Weights of a small transformer language model.
Training: a variant of SOAP for these matrices, 142M tokens, 2166 steps.
Each number is 128 + 32 x the weight over its row's rms, rounded and kept within 0 to 255. Layers, rows and columns count from 0. The size above them is the row's rms in percent of the matrix's.

# layer 7 MLP up, 384x96, rms 0.339, rows 116-151, columns 0-95
size [ 95  93  94  97 105 103  99 103 108 103 100  95 106 107  96  96  99 112  95 114 109 101 106 110 109  91 103  99  93  89  88  97 108  88  92  95]
[[166 102 174 106  71 143 119 102 121  93 149  81 134 162 167 138 111 102 154  80 135 102 171 126 145 123 108 119 151 155 187 117 142 131 128 133 172  85 162 159 135 159 137 132 106  89 177 125  64 161 118 188 102 119 135 125 179 168 138  89  95 173 164 162  97 131 102 113 160 124  87 101 118 204 195  88  96 208 144 129 126 116 127 142 132 126  65  55 152  97 139 106 114 127 144 156]
 [108 150 142 175 115 131 140 143  95 113 107 212  88 141 109 179 126 111 163  83 132 120 124 165 120 100 143 140 154  98  91 155 159 142 134 124 146  99  79  83 121  78 213 219 140 128  78 150  76 118 160  85 123  95 104  79 117 155  56 111  88 164 118 104  61 150 128 146 155 137 123 125 140 117 193 144  99 163 121 107 156 126  80 151 108 142 123 152  92 114 121 120 139 106  98 171]
 [106 133 129 168 157 122 114 158 151 113 104 155 128  96 125 174 113 149 115 156 169 115  90 110 129  65 150 107 107 161 160 122 152 134 104  91 156  94  48  85  53 155 108  96  87 159 123 136  80 134 109  87 179 129 146 132 154 127 145 129 127  67 135 119 132 194 136 105  86 146 113 148 106  78 105 115 172 116  96 133 184 222  90  98 107 103 166 134  82 165 159 152  84  78 136 141]
 [145 170  81 127 137 120 136 140 159 126  93 127 125 146 114 133 157 148 124  45 131 141 119 129 116 103 144 158 159 190 106 115 190 108 129  89 102 127 135 141 115 114 159 168 142 159 114  92 134 115 147  93  97 137 125  38 135 154 137 174 108 144 184  58 152 205  57 168 121  76 189 154 185  85 125 116 147 133 188 121 120 166 128  83 151 176 103 109 117 115 153 176 137 132 129 122]
 [ 99  71 131 121 132 160 135 188 105 166  98 142 138 149 150 157 133 168 141 109  43 127 105  56  95 192 152 125 174 144 147 168 125 126  95 152 147 129 158  88 105 120 179 152 147 185 103 112 138 138 125 174 135 176 100 118 149  91 180 134  85 119 153 148  96 112  84 131 144 116  98 109 116 110 149 177 104 168  80 163 111 195 111 159 117 121 146 114 158  39 116 113 108 135 168  88]
 [170 155 121 163 127 138  82 138 114 124 143 163  99 105 163 140 132 129 131 177 134 135  95 170 142 115  86  91 117 126  93 102 153  96 129 142 175 134 114 182 107 180 144 185  70 108 144 141 206 150  79 193 113 135 135  75 141 153 131 167 127 113 116 107  67 139 127 131 172  66 101 103 126 117  69  97 216 178  69  82 152 147 126 106 160 110 128 126 161 119 129 126 133 134  70 105]
 [124 123 151 143 166 137 147 141 169 181 128 144 125 103 139  89 120 115 172 141 138  94 121 145 138 186 174  77  87 117 162 141 134  89  77 149 140 145 125 134 139  99  78 142 122 195 106  70  94 170 125 106 125 112  89 121 131  89 151  99 140  95 146 159 148 127  76 134 127 208  60 135 164 179  89 112 149 105 170 104 146 153 192 163 107 154  75 102  75 182 140 114  74 150 159 102]
 [175 106 113 108 164 146 110 145 135 133 116 149  94 134  84 101 117 156 158  56  70 133 133 151 158 134 144 140  79  96  92 114 134  97 108 150  57 129 155 137 142  73 133  78  86 109 125  95 147  89  96 162 136 183 117 142 160 193 152 120 143  78 173  96  85 144 116 189 157  91 137  98 127  95  95 125 139  91 122 205 185 132 205 127 130 102 142  94 112  74 146 160 133 140 140 145]
 [167 187 151 113  71 142 105 123 116 143 145 110  65 138 159 118 101 128 178 158 118 123  87 106 100 184 104 140 114 101 144 170 110 142 108 141 169 107  78 135  90 118 115  99 113 136 131 191 122 187 143 134 101 129 112 118  66 154  59  49 180 135 101 165 131 136 123 126 187  95 186 166  82 100 159 171 140 157  56  87 123 129 117 129  96 103 137 171 151 130 124 138 117 135 184 141]
 [118 156 149 125 138  92  96  69 112  74 149 107  91 126 140  79 103 142 109 126 115 126 141  91 163 169 158 170 173  43 162 159 133 200 128 114 175 102  94 160 131 104  76 102 121  92 153 171 133  84 118 185 189  94  48 143  91 128 120 134 121  72  87 148 125 147  98 155 106 176 149 110 111 106 131 163 109 179 109 163  75 155 117 159 153 157  99 121 127 131 116 119 153 125  89 145]
 [124 170 109 111 119 130 153  98 172 103  98 179 114 157 120 161  84 147 128 136 120 164  98 175 127 114 105 188  60 146 120 102  63 113 116  94  77 127 124 157 124  77  66 162 152 141  95 106  94 100 134 140 168 126  93 120 202  93 141 119 142  80 131  95  67 118 169 147  55 147  86 137 144 101 151 112 131 121  99  91 165 129 155 112 108 113 172 134 136 176 201 172 123 162  92 134]
 [124 146 134 119  86 176 127 100 130 145 127 165  91 132 156 179 128 112 145  72 140 124 135 101  50  82 126 170  83 105 149 160 117 100 140  95 104 164  94 140 151 148 131 125 133 154 138 196  81 121 112 137 104 162 195 142 121  86 175 105 114 126 126  59 149 118  88 162  86 147  86  78 175 122 120 121 235 160 178 135 133 118  93 142 159  92 110 107  89 166 126 164 147 103 107 117]
 [150 145 120  99 129  58 149 137 127  61 122 122 114 109 182 124 174 140  83 115 148  85 159 111 131 145 141 113 157 104 145 126 130 146  71 106 138 173 107 141  88 131  84 144  82 158 187  67 120 146 134  96 125 163 154 110 121 120  81 146 192 177 128 161 106 174 187 168 163 147 142 103 141 146  86  99 100 117 105  85  55 107 153 156 132  57 176 137 167 187 134 130  92 107 132 141]
 [205 127 100 110  92  66 130 132  88 141  89 169  99 148 166 120 120  81 100 100 151 140 111 113 138 159 141 194 154 145 133 111  99 109 142  95 148  88 151 113 138 120 166 138 162 172 139 142  19 189 105  79  75 160 152  96 102  98  96 173 129 148 153 171 110 108 162 123 160  81 105 123 139 115 163 123 110 146 173  91 129 181 151 149 114 149 126  61 125  99 118 158 154 152  92 129]
 [150 123 126 155 163 160 122 169 145 103  76 167  98 108 134 136 123 141 156 147 168  99 112  95 178 136  92 143  91 141  70 118 147 120 112 129 100 128  79 136 119 135 134 106 100 124 139 114 148  84 169 149 117 108  86 110 235  81  87  88 122  58 161  52  76 108 150  95  86 157  90 114  93 159 119 100 100 177 134 155 134 148 197 124 126 109 141 159 119 200 127 172 131 142 107 147]
 [150 129 155 144 145 126  49 109  98 126 159 156  79 120 166 182 159 145  68 135 158 154 105  82 149 139 113  89 104 141 120 135 171 144 122 172 122 127  95 176 114 203 159 116  94 118 163 140 153 116 149  94  80  92 173 139 111 150 126 105 204  92 134 138 174  90 138 178 171 166 159 164 101 128 157 122 107 126 145  93 100 114 138 160 104  80  87 122 124 118  37 138 177 164 114 109]
 [128 138  81 171  81 139 105 179 117 188 143 146 134 122 138 141 141  63 101 111  90 135 169 131 120 115 171 116 123 132  99 116 160 119 169 106 119 141 153 140 149 192 103 112 117 151 191 166 126 163  79 155 137 112 111 156 185  46 134 156 127  94  94  79 180 124 116 133 112 112  68 152 139 100 129 128 155 121 147 144  70 165 119 159 135 193  97 135 204  73 185 138 143  96 147 106]
 [ 96 167 193 138 152 100 150  97 129 103  38 118 114 116 101 163 115 195 132 138 180 141 145 130 165 111 111 167 133 185  73 122 121 175 162 145 139 166 123 138  69  93 128 145 135 161 165 101 111  74 149  98 143 103 150 116 151 126 162 122 143 147 129 105 103  83 137 192 108 130 115 159 144 139  63  72  97 126 124 163 134 118 142 123  87  57 137  57 165  77 124 147 102 104 155 104]
 [140 124 161 140 110 131 128 126  78 157 158 128 112 140 172 148  91 153 173  87 137 136 156 152 127 140 125 127  77  62 174 118 151  74  75 128 143 125 169 107 114 110 138 124 135  89 189 189 120  92 131 114 129 136 110 103  89 154 132 129 133 115 105  65 118 195 142 165 111 111 167 116 146 111  79 194 128  96 118 127 120 141 168 122  91 203 125  94  56  56 166 134 150 136 176 189]
 [102 149 137 147 161 126 154 168 170 162 106 142 123 161 110 117 142 224 108 131 129 128 105 128 101 181 108 121 139 106  75 156 139 102 173 113 165 100 130 156 168 161 131 115 113 192 112  89 100  91 124 118 166 163 147 115 158 151 121 150  86 167  75  60 101 152 148  94 146 144 128 158  56 107  93  97 108 131 174 115  87 149 142  90 119 120 201 153  33 105 135 156 118  96 126 111]
 [115 141 119 164 117 130 168 126 161 144 143 114 148  41 141 105  47 139  60 122 106 166 180 121 104 112 125 113 143  93 194 159 118 153  43  47 112 104 152 117 114  65 134 148 122 136 130 115 176 160 137 160 143 128 146 131 137 140 160 133 200  93 121 115 132 169 116  90 140 116 177 141 153 182 127 121 148 155 109 122 156 160  53  96 153  82 169 141 134 106 107 125  98 136 120 115]
 [ 67  89 176 125 169 129 127 139 109 187  96  83 116 147 112 115 152  98 120  99 101 121 120 154 141 170 154 209  97  77 136 127 129 152  81 159 128 115 171 148 142 115  97 188 134 122 114  94 135 131 128 145 120 124 140  41  79 135 128 121 132 107  76 120 136 122 115  89 195  72 156 122 124  77  54 151 131 142 148 108 136 220 106 174 113  77 148 143 127  98  99 104 135 155 127 148]
 [164 104 151 150 130  84 112  96 127 131  87  87  82 109 177 122 163  98  48 165 106 135 183 147  87 107  69  71  92 166  76 152 133 138 104 109 163  97  64 114  99  83 156 132 102 176  99 119 118 171 116 150  86 174 123 112 143 127 112 139 151 168 141 114 104 124 138  93 186 141 134 167 147 188 154 185  94 161 137  80 120 122 158  97 155 150 137 145 117 113 183 140 148 137 162  80]
 [ 97 141 194  78 167 110 141 128 176 143 183 156 124  98 105 131  67 148 159 172 114 111 176 113 119 149 162  83 153  74 119 101 139 124 121 146 118 114 146  94 159  97 199 113 161 149  72  81 126  78 119  97 127 149  98 136 106 130  94 133 138 157 137 168 154 132 181 148 129 159 146 186 128  78  81 170  52 104  95 125 106 192 141 189  97 109 106 162  97 122 107 105 116 100 138 128]
 [138 102 157 108 141 151 134 107 151 121 132 142 162 141 107 118 122 106 169 129 112  97 141 127 113 151 135 166  69 160 123 131 105 146 157 104 100 128 126  99  93 130 189 121 120 181 190 188 151  99 136 147 132  88 131  83 154 128 152 159 151 155 116 132 213 171 110 141 188 141  46 129 149 169 166 217 124 143  20 124 126 143 167  80 109 125  88 132 142 112 132  77  96 119 126 138]
 [ 82 108 164 139 105 205 194 140 133 111 137 133 152 139  91 110  61  91 124 162  84 115  93  90  83 154 133 182 141 148  86 152 170  54 103 183 123  99 148 117  84  83  97 103 123 129 160 103 129 139 169 168 155 157  62 100 103 136 102 110 133  99  42 121 175 183 109 151 184 133 128 112 108 125 140 114 140 125  89 133 144  97 146 146 102 116 118 139  98 136 118 117 142 132 107  66]
 [110 131 116 109  82 166 148 119 112 167  77 132  82 153 111 143 150 123   5 168 117  91 127 144 153 143 123  97 118 139 115 149 157 193 125  72 167  83 172 112 137 166 102 168 120 154  77 122 146  93  91  62 137 168 127  97 145 108 143 152 141 122  61 127 155 105 141 147 104 184 129  94 134 118 109  88 141 145 108 139  72 144 167  61 162 102  85 112 137 122 145  97 136 123  99  89]
 [181 124  99  73 174 127 131 102 144 130 122 115 118 176 147 145 111  94 132  83 142 178  97 137  72 170 137 101 139 120 132  67  75 111  81  75 113 110 177 201 127 151  99 172  69 126 122 164 127 184 138  99  88 144 151 112  82 105 140 106 136 131 124  97 118 164 110 182 113 133 133  62 210 132  99 107 135 138 147 106 146 154 137 155 205 135 133 150 107  76  95 158 101 130 126 153]
 [152 156 178 205  72 163 121  50 137 113  71 104  71 134 135 171 171  92 149 165  83  90 131 118 128 130 163 172 164 158 117 121 169 178 105 124 156 144 104  72 140 128 130 139 101 120 137 162 104  97 115 105 130 145 117 150 136 169 129 132 111 177  98 154 141 166 154 115 128 103 114 136 148 196 136 107 122  67  84 154 154 105 144  97 113 118 146  83 167 142 187 132 111 103  57 174]
 [172 102 140 129 121 154 128 196 184 139  92 169 101 139 130 193 134 119 120  75  82 149 190 123  92  77 144  65 133 166 161 150 144  98 135 133 124 133  79 131 150 117 102 123  67 122 168 136 120  89 113 146 149  86 138  58 136 112  96 117 125 115 101 117 160 227 144 142  87 186 105 146  96 146 156  87 118 131 112 165 158  64 137 117 182  95 138 130 113  96 123 167 132  97 116 121]
 [144  94 134 106  77 107 183  99 129  87  77 125 155 187 113  92 175 129  83 190 145 165 161 144 185 133 136 107 156  82 115  82 177 145 169 162 166 141 127 119 130 175 112 109  96  50 111 157  93 144 149 176 139  92 139 199 142 144 156 131 122 127 131  72 147  93  95 136 133 139 121 101  79 151 116 158 135 134  96 107 162 185 142  87  73 118 141  66 123 115 112  77 133 119 131 127]
 [156 180 154 157 121 169 136 105 119 104 102 196 109 121 142  68 136  96  99  99 113 169  79 180 124 162 115 142 143  92 141 124 124 115  97 137 123 116 106  87 112 135 127 176 138 157 192 128 101 132 106  88 138 141  74 172 106 130 131 143  48 132 153 135 162 160 133 142 103 175 168 187 156 107  70 150 125 163  81 115 102 165 135 125  84 129  66 167  45  99 133 168 151 127 179 132]
 [162 134  98 126  86 151 101 133  96 148 125 149  56 206 157 170 136  51 132 117 148 150 101 111 212 110  92 163  90 110 152  89 160  95 189 120 101 112 149 118 119 102  98 142 144 105 112 141 139 177  87 142 150 165  86 149 128 173 186 151 152 139 126 129 122 121 115 124 121  72 132 125 152 175 147 126 149  71 128 156 144 160 117 103 111  54  48 135 146 121 137 137 100  86 165 131]
 [103 148  79  92 114 128 126 154 105 102 107 154 177 127 138 159 108 168 131 145 136 115  89 131 161 147 101 148 187 154 121  37 128 150  64 161  69 121 113 138 163  99 127  77 171  96 118 135 114 174 108  71 169 166 103 128 107 115  84  95 134 170 231 119 190  56 134 105  93 153 140 122 140 173 158 161 130 163 157 121 142 153 135 156 157  97 156 165 128 124 144 158 131 126 140 128]
 [149 183 139 139 118 147 143  65 169 106 156  91 168 186 148 147 163 127 147 166 115 150  94 138 108 162 140 107 154 156 134 184 149 129 173 135 109 163 164 113 108 102 112 101 139  56 124 120  87  89  66 126  82  86 118 155 153 106 102  74 175  98 123 177 109 100 203  98 116 110 115 200  95 129 130 122 134 196 155 182 145 168 130 118 108  78 112 133 119 140 135 162 110 167  92 149]
 [ 73 140 138 130 130  79 115 197 118  93  62  91 166 144 124 191  74 142 138 167  89 180  75 143 150  86 152 121 103 147 168 145 205 210 122 178 105 144 158  75 120 110  91 144 116  55 148 142 140 131  67 130 153  98 143 125 118  95 103 141  98 115 175  60 142 148 137 132 164 130 105 114 133 140 128 116 143 155 124 140 128 153 138 101 148 134  77 102 129 148 133 143 131 141 141 188]]
# layer 7 MLP down (transposed), 384x96, rms 0.335, rows 116-151, columns 0-95
size [101  88  97  87 113  98  97  93  95  91  97  98  94 109 115 102 112 104 101 108  95 109 107 116 110  89  95  99 102 100  95  94 107  90 106  98]
[[112 127 148 129  79  66 108 101 113  93  67 127 167  96 135 138 118 110 121 130 104 117 107 142 116 148 175 118 145  77 146 174 161 102 158  94  96 119 103 130  90 108 148 105 127 178  95 147 122 136 132 135  74 140 160 126  90  96  98 171 143 138 128 165 155 136 112 147 107 135 139 113 158  82 196 128 192  93 164 124 137  95 130 100 124 134 224 141  85 215 160  73 108  66  79  99]
 [132 127 159  82  96  86 118 136 141 189  73  79 166 133 133  84 143 159  89 223 129 187 121 116 114 171 145 102 190 113 176  77 128 123 141  54 133 157 146 134 163 169  85 112 141 110 144 127 132 133 130 176 181 172 133 115 110 109 127 106 151  89 120 134 103 138 146 142 121 100 127 105 124 148 112  80 137  75 125 158  92 119 114  66 126  64 116  96 134 147 127 164 161 202 152 139]
 [109 154 114 144 115 138 144  83 169 103 166 169 116 184 112  91 176 142 140 138 122  84 111 185 128 128 162 145  98 167  80 116 125 147  74 126 116 137 169 154 147 106 138 125 109 131 180 102 109 147 102 105  58 143 134 133 134 154  94 105 134 111 152  89  20 129  85 151 141 141  92 142 130 157 109 124  65 195  83 131 184  94 123 126 128  68 153 170 169 130 177 106 114 156 123 186]
 [163 177 152 135 170 189 138 104  93 127 174 141  99 130 137  91 109 127  61 101 111 130 163 145 159 139 107 132 153 112 185 141 113 111 135 115 153 153 157 101  79  85 137  94 140 128 115 103 105 131  98  93 161 101 155 170  73 124 133  81 134 137  76 213 115 126 120  52 176 157  29 119 103 168 133 128  93 132  93 123  84  76 109  92 144 142 138 144 134 119 140 178 165 154 100 130]
 [103 114 115 132 114 137 155 200 103 116 127  97 118 128 138 110 102 163 144 194 100 101 146  68 130 110 102 141 140  98 114 151 162  80  93 174 116 113  84 174  65 110 148  88 101 111 120  93  93 105 152 131 141 133 109 199 151 168  94 169 172  54  97 103 115 179 148 138 145 120 135 146 134  97 113 218 186 101 127  57 126  99 149 162 108 179 123 115 100 128  92 130 161 123  99 130]
 [114 144 127 115 153 176 151  96  96 104 104 106 131  80 106 132 139 126 113 143 178 110 177 122 117 108 114 150 140  92 120 103 136 123  95  80  96 154 172 123 138  67 127 152 129 145 132 198  53 104 118  38 113  76 130  98 117 121  94 126  82 114 159 108 197  86 174 120 142 145 122 147 105 131 175 153  61 125 140  86 148 106 110 129 172 172  85 132 162  92 121 184 139  48 131 132]
 [ 91 102 134 149 156  93 116 122  78  82 109 110 145 167  80 121 137 109 119 139 188 179 155  93 151  68 122 144 123 106  75 165 149 112 128  91 151  86 119 110 143 134 187  98 121  86  79 231 104 105 133 131 131 166 142 128 212 159 156 152 151 121 120  96 138 110 133 101 146 100 197 102 137 104 118 170 183 139 161 117  76 110 120 151 107 170 108  72 143  96 142 148 141 136  95 158]
 [104 155 162 149  59 116 130  97 181 159  52 138 142 199 153 142 141 120 150 174 107 139 146 136 207 162 113 108 153 110 113 116 166 113 151 135 138  93 130 156 116 136 185 103 151 148 155 128 139  63 118 101 123 143 102 107  99  84 118 120 146 171  96 160  80 101 145 117 151 148 114 161  75 218 168 110 129  95 108 134  82 164 139  94 121  81  96 159 164 161 123  78 103  86 113 110]
 [115  65 121 144 183 112 128 117 145 166 137 145 171 120  73 131 167 124  96 121 124 109 193 170 131  74 133  97 161 108 155 144 153 123 109 113 107 135 123 112 214 125 129 149 147 169 110  79 162  99 100 130 103  75 172  97 150 121 129 195 110 207 107 124 139 132 102 129 102 138  66  83 138 142 125  75  86 123 217 150 176  83 109 119 157 159 102 102 117 118 137  91 151 111 105 147]
 [139 181 109 131 197 144 182  97 106 168 138 165 200 141 122 153 119 130 136  84 176 132 121  71 112 128 140 133 149 146 109  60 130 126  96 110 216 112 170 122 138  91 154 147 119 134 153 189 100 149 151 184 136 155 178 187  91 124 119 158 140 111 169 142 141 125 127 127  93 132 114 119  73 131 165 137  99  94 119 128 159 156 170  78  61 103 127 131 112 195  89 123 115  96 162 110]
 [132 149 129 190  99 184 140 134  66  60 112 136 207 153 146 109 103 134  84 162 162  91 146 140 162  96 154 140 129 106 105 140 175 159 149 152 164 173 149 150 123 160 146 115 118 150 142 129 140 124 173  68 142  87 126 137 104 173 103  93 135 163 126  88 105 121 141 138 181 135 187  90  58 186 133 140 115 221 180 120 101 144 162 121 125 122  98 148 119 143 112  82 151 100 153 134]
 [147 134  61 149 113  39 131 105 137 158 151 122 170 143 163 145 164  58 185 104  76 116 129 145 148 147 138 124 157 112 175 167 162 130 107  77 124 105 121  95 135 150 100  60 115 118 140 105 124 142  92 170  76 144 124  92 109 159  97 178 147 103 116 186 160 110 109  94  96 144 136 121  98  89  95 109  80  42 147 131 150 132 118 122 136  96 198 119 149 136 100 159 159 150  94 157]
 [138 156 136 137  85 134 126  96 180 122 193 157 127 196 153 141 131  87 156  81  82 126  66  90 130 156 146 152 156 106  93  95  88 166  81 145 205  97  76 147 126  91 130 104 171 100 105 127 191 151 115 168 100  83 173 167 136 168 158 135 162  53 101 118 120 152 148 103 147 113 142 102  78 154 159 115 120 132 119 176 135 166 136 115 159 119 114 136 117  59 153 156  98 141 147 125]
 [ 97 141 107 152 132 121 114 123 167 154 206  98  58 125 140 124 118  67 164 129  60 103 152 122  97 126 118  71  76  94  66  85 108 137 143  91 135 116 110 128  76 114 164 124 194 177 151 142 115 188 133 204 125 176 114 162 123 103 103 116 122  71 120 148 120 115 118 136  91 157 113 121 150  93  94  99 207 135 105 163 109  94 101 109 143 152 164 166 113 115 112 124 140  92 102 158]
 [ 62 123  96 110 152 126 107 166 143  65  99  80 147 100 120 150 134 124 123  89 177 117 144  90 109 119 118 122 118 148 122 111 137 132 167  70 110  89 105 130 191 141 175  62 115 181 135 144 160 206  91 147  78 177 117 123 177 130  37 140 146  89 137 145 116 158 163 146 108 143 107 115 142 171 132 106 157 124 140 186 123 156  99 140 172 137  70 154  98  99 174 117  84  97 133 122]
 [103 104  71 186 123 151 113 107 159 105 109 139 144 103  78 151 137 143 140 131 146 119 130 159 125  93 104 108 117 103 209 117  58 127 151 104 161 159 126 128 168 135 148  84  85  62 131  98 118 146 108  88 104 187 129  15  83 127 113  86 133 156 145 179 114 113 184 112 156 137 153  93 111 105 101 157 107 125 138 179  96 105 111 114 175 112 111 135  92 151 156  52 145 136 127 146]
 [162 125  86 126 121  82 121 164 176 170 108 131 112 122 111  95 120  88 128 147  82 133 128 160 150 160  90 118 146  81  78 177 165 129 164 133 104 161 149 149 183 162 160 147 135 161 143 132 135 179 130  72 112 100 122 179 108 171 126 151 121 149  82  97  85 138 119 223 145  76 139  93 137 182 161  83 106 169 105 138 123 137  88 175 115 153 112 112 161  78 109 112 134 176 120  50]
 [135 160  92 105  96 110 140 138 157 117 111  95  80 173 144  74 118  80 121 101 121  69 111 100 163 120 152 118 111 122  96  83  40 135 140 139 112 139 104 155 154 136 134 161 113 152 110  74 132 155 149 102  92 131  83 154 119  88  88  99  91 122 151 103 140 143 100 153 125 151 153  89 145 177  83  50 117  98 107  91 167 149  86 102 120 145 105 174 146 113 129  45 103 168 215 124]
 [111 172 155 156 139  81  84 134 164 150 115 150  53 160 127 152 156 129  95 143 157 132 118 178  81 130 157  92 172 167 138 126  83 115 130 119 144 130  78 124  59 114 121 122 120  87 138  74 134 135 145 125 127 186 229  83  98 130 117 150 106 152  99 161 131 101 149  73 146 192 136 123 140 126 166 175 138 195  94 165  73 143  94  83 126 117 148 137 126  87 119 125 112 159  86 100]
 [144 191 115  70 135 145  96 159 145 127 151 150  84 137 119 143  77  73  80 100 158 163 131 135  89  71 122  90 145 146 134 144 140 131 136  80 136 133 111 111 119 114 127 126 171 145 119 144  77 198 109 161 110 100 138 130 138 166 113 133 148  72 128 157 192 136  98 162 109 107 154 133 137 147 119  93 140  88 170 128 216 103  94  84 157 103 154  26 167  73 140 107 126 134  90 142]
 [ 55 122 112  96 149  84  76 139 107 117 149 145  91 188 143 124 109  79 118 168 138 167 133 126  75 105 133  95 176 183 166  66  99 162 187 134 126 181 117 140 111 134 126 168 154 142 153 108 151 174 212 147 129 117 100 173 122 114 110 104 130 158 118 129 116 129 104 119 124 145 192 160 134 103 135 103 141 162 110 204  89 178  78 134 124 141 104 170 125 191 126 138 152 113  80 139]
 [182 144 104 167 133 159 136 125 154  44 150 106 128 147 110  82 133 166 124 108 123 180 165 111 131 110 143 132  76  73 161 161 129 150 129 115 130 148 158 149  59 114 102 134 171 133 127 132 100 154 164 100 130  97 145 154 150 166 169 110 165 176 175 115 132 116 175 173 132  92 161 145 189 147  88  89 151 188 126 120 121 162 172 112 139 148 150  75 154 163  97 232 128  99 127 125]
 [107 135  75 128  92 124 158 211 137 131 129 123 129 127 109 152 177  50 149 124  88 138  78 165 210 160 145 224 110 157 113 125 113 160 113  79 168  93 146 135 152 148 171 134 157 129 151 107 166 146 113 123 174 153 154 167 117 147 127 128 123 138 189 117  79 135 103 139 105 147 126 126 157 141  92  81 112 184 144 158 162 160 137  97 127 117 156 187 101 137  97 101 138 187 156 158]
 [186 120 143 123 117 131 141  45  92 133 120 183 134 127  83  68 141 101 135 165  91 123 106 190 126 100 137 202 119 147 127 118 152  98 179 161 151 140  98 154 149 115 108 127 156 147 169 125 106 123 152 140 139 121 146  81 122 169  89  71 111 127  77 121 117 128 100 181 178  98 130 151  60  83 160 103 158  81 150 117 190 106 117 146 123  94 113 111 154 118 167 120 102  63 132 192]
 [116 112 192  93 117 117 154 189 150 137 171 125 151 123 121  86 147 141  97  74 158 139 163 107 150 147 137  48 147 106 110 131 144 128  95 150  93 135 125 167 136 126 116 140 201 147 157 153  48 117 119  83  69  99  86 137 104 155 112 165 123 113 124 149  71 108 130 117 150  79  78 111 189 129  79 135 146  81  49 141 158 115 112 163 128 180 115 122 134 138 164 164 136 146  69 142]
 [148 191  98 137 123 108  50 112 160 127 158 155 136 150  81 106 139 167 120  76  95 173 109 152 149 116  80  81 146 134  72  10 114 148 163 130 101 105 136 142 157 116 136  76 114 144  93 124 144 146 168  88 138 154 118 150 109 109 158 143 145 149 152  94 113 113 180 155 139 109 124 135 100 150  71 213 109 151  57 146 128 122 110 141  92 157 123 122 126 134  83 144 101 180 131 121]
 [151 172  96 115 145 122 144 123  43 176 150 120 110 108 113  99 118 143 148  68 172 156  99 149 115  66 184 115 145 101 101 159 141 163 140  86 102 185 122 108 145 117 109 138 129 159 104 105 175 170 101 112 159 113 167 125 154 120 113 121 132 137 210 156 117 146 128 101 115 172  81 105 169  80 142 145 142 103  58 163 122 180 150 129 123 150 170 140 155  67 167 133 162 184  69 140]
 [129 167 112 100 100 128 145 134 103  67 103 133 170 158 143  42 144  93 101 172 168 111 134 108 134  85 111 161 108  84 129  46 186 159 126 111 151 141 115 134 142 162 136  80 162  61 109 111 152 111  95 181 165 130 145 112 133 146 159 180 112 158 140  74 127 158 120 121 135 154 113 190 101 196 172 148 159 138 100 152 122 157 145 147 167 123 101 157  99 138 207 106 148 163 133 124]
 [117  55  72  88 150 107 148 134 116 140 122 142 141 156  77 112 122 110 134 111 169 108 161  88 171 127  78 151 139 104 149 150 116 130 222 115 105  90 138 133 155 160 170  92 118  94 134 130  81 136 182 202 156 129 157 129 190 114 109 192 109 138 115  70 119 151 151 131 151  88 120 124 181 133  99 166  84 131 148 162 105  94 123 145 158  89  69 134 104 124 133 103 135 202 158 150]
 [133  89  85 131 132 144 121 116 125 140 149  58 176 109 114  65 103 142 112  86 145 149 152  77 137 115  77 138 135 143 158  91 107  78 144 114  73 104 119 164 136  99 102  93  93 111 127 112 109 201 122 111 111 100  96 175 130 124 144 116 158  90 111 106 193 166 148 183 170 142 127  94 183  36 102  72 122 171 104 149 121 131 134 132 146 192 151  91 149 184 114 141 115 127  84 115]
 [ 67 138 133 127 164 128  60 166  94 161 141  93 101  81 145 141 124 144 139 104  54 159 139  67  90 132 146 150  88 155  99 136  71 117 127  76 111 129  97 115 129 124 107 139 120 185 113 127 103  91 102  57 138 173  97 136  99 142 135 134 102 148 121 139 123 108 136 108  46 134  96 120 179 116 121  75  50 116 105  97 103  78 102 133 105 146 135 140  81 132  52 122 125 107  99  81]
 [119  79 194 139 145  73 136 137 141 127  95 129 175 180 113 133  83 128 157 157 105  78 180 108 151 176 147 159 118  92  46 129 165  94 177 137 112 117 150 160 204 113 109 100 108 160 108 130  97  81 155 203 162  70 166 176  86 109 105 127 101 127 136 145 130  92 126 148 102 115 162 142 128  90  96 159 149 128 170 114 161 110 153 151  76 124 138 117 147 200 109 135 149 112 134 134]
 [150 155 158 112 108 125 173 198 138 120 127 113 160 122  43 113 206  86 112 106 108 171 108 107 151  97 145 175  92 114 107  72 133  87 115 147 189 128 166 155 120 116 136  85  88 142 168  66 154 112  95 160 137 168  91 112 149 220 168 137 163  97 110 154 119 136 145  91 210  87 121 102 136 152  78 122 140  99 151 117 117 128 129 112 112 126 102 102  90 114 143 133  94 143 121 152]
 [128 159 169 203 179 176 169 154 151 134 143 152 102 125 155 117 169 132 116 128  93 195 154 138 146  68 131 178 166 104 177 183 152  88 131 135 106 117 126 133  73 166 142 189 103 122  90 151  57 140 103 113 124 167 131 109  99 169 164 111 121  99  36 172 124 119 153 145 113 118 102 132 110  86 118 146 117 100 110 149 108  95 132 132 136 156 100 110 159 144  65 125  83 171  88 144]
 [125 117 196 117 125  94 147 107  63 111 144  81 126 167 196 132 134 169 130 143 111  90 180  86  56 111  90 104 113 132  84  59 159 147 116 122 140 193 155 154 122 118  80 116  95 128 184  87 125 109 182 166 134  92 131  98 126  87  90 116 122 114 132  97 108 127 145  66 142 134 103  82 132 108 162 168 136 156 159 125 104 139 104 135 101 141  96 160  68  99 154 173  87  93 101 101]
 [141 129 133  18 166 176 116 136 150 148 133 124 110  58 123  96 207 119 137  84 155  80 129 135 142 172 113 134 140 142  87 103  97 123 127 174 142 131 154 108 152 145 139 213 154 150 113  82 160 131 123 128 158 124 115  69 112 142 181 169 112 146  87 144 158 159 174 183 130 124 153 111 155 133  92 174  95 178 136 119  85  98 141  98 102 164 135  92 113 135 160 165 130  92  81 145]]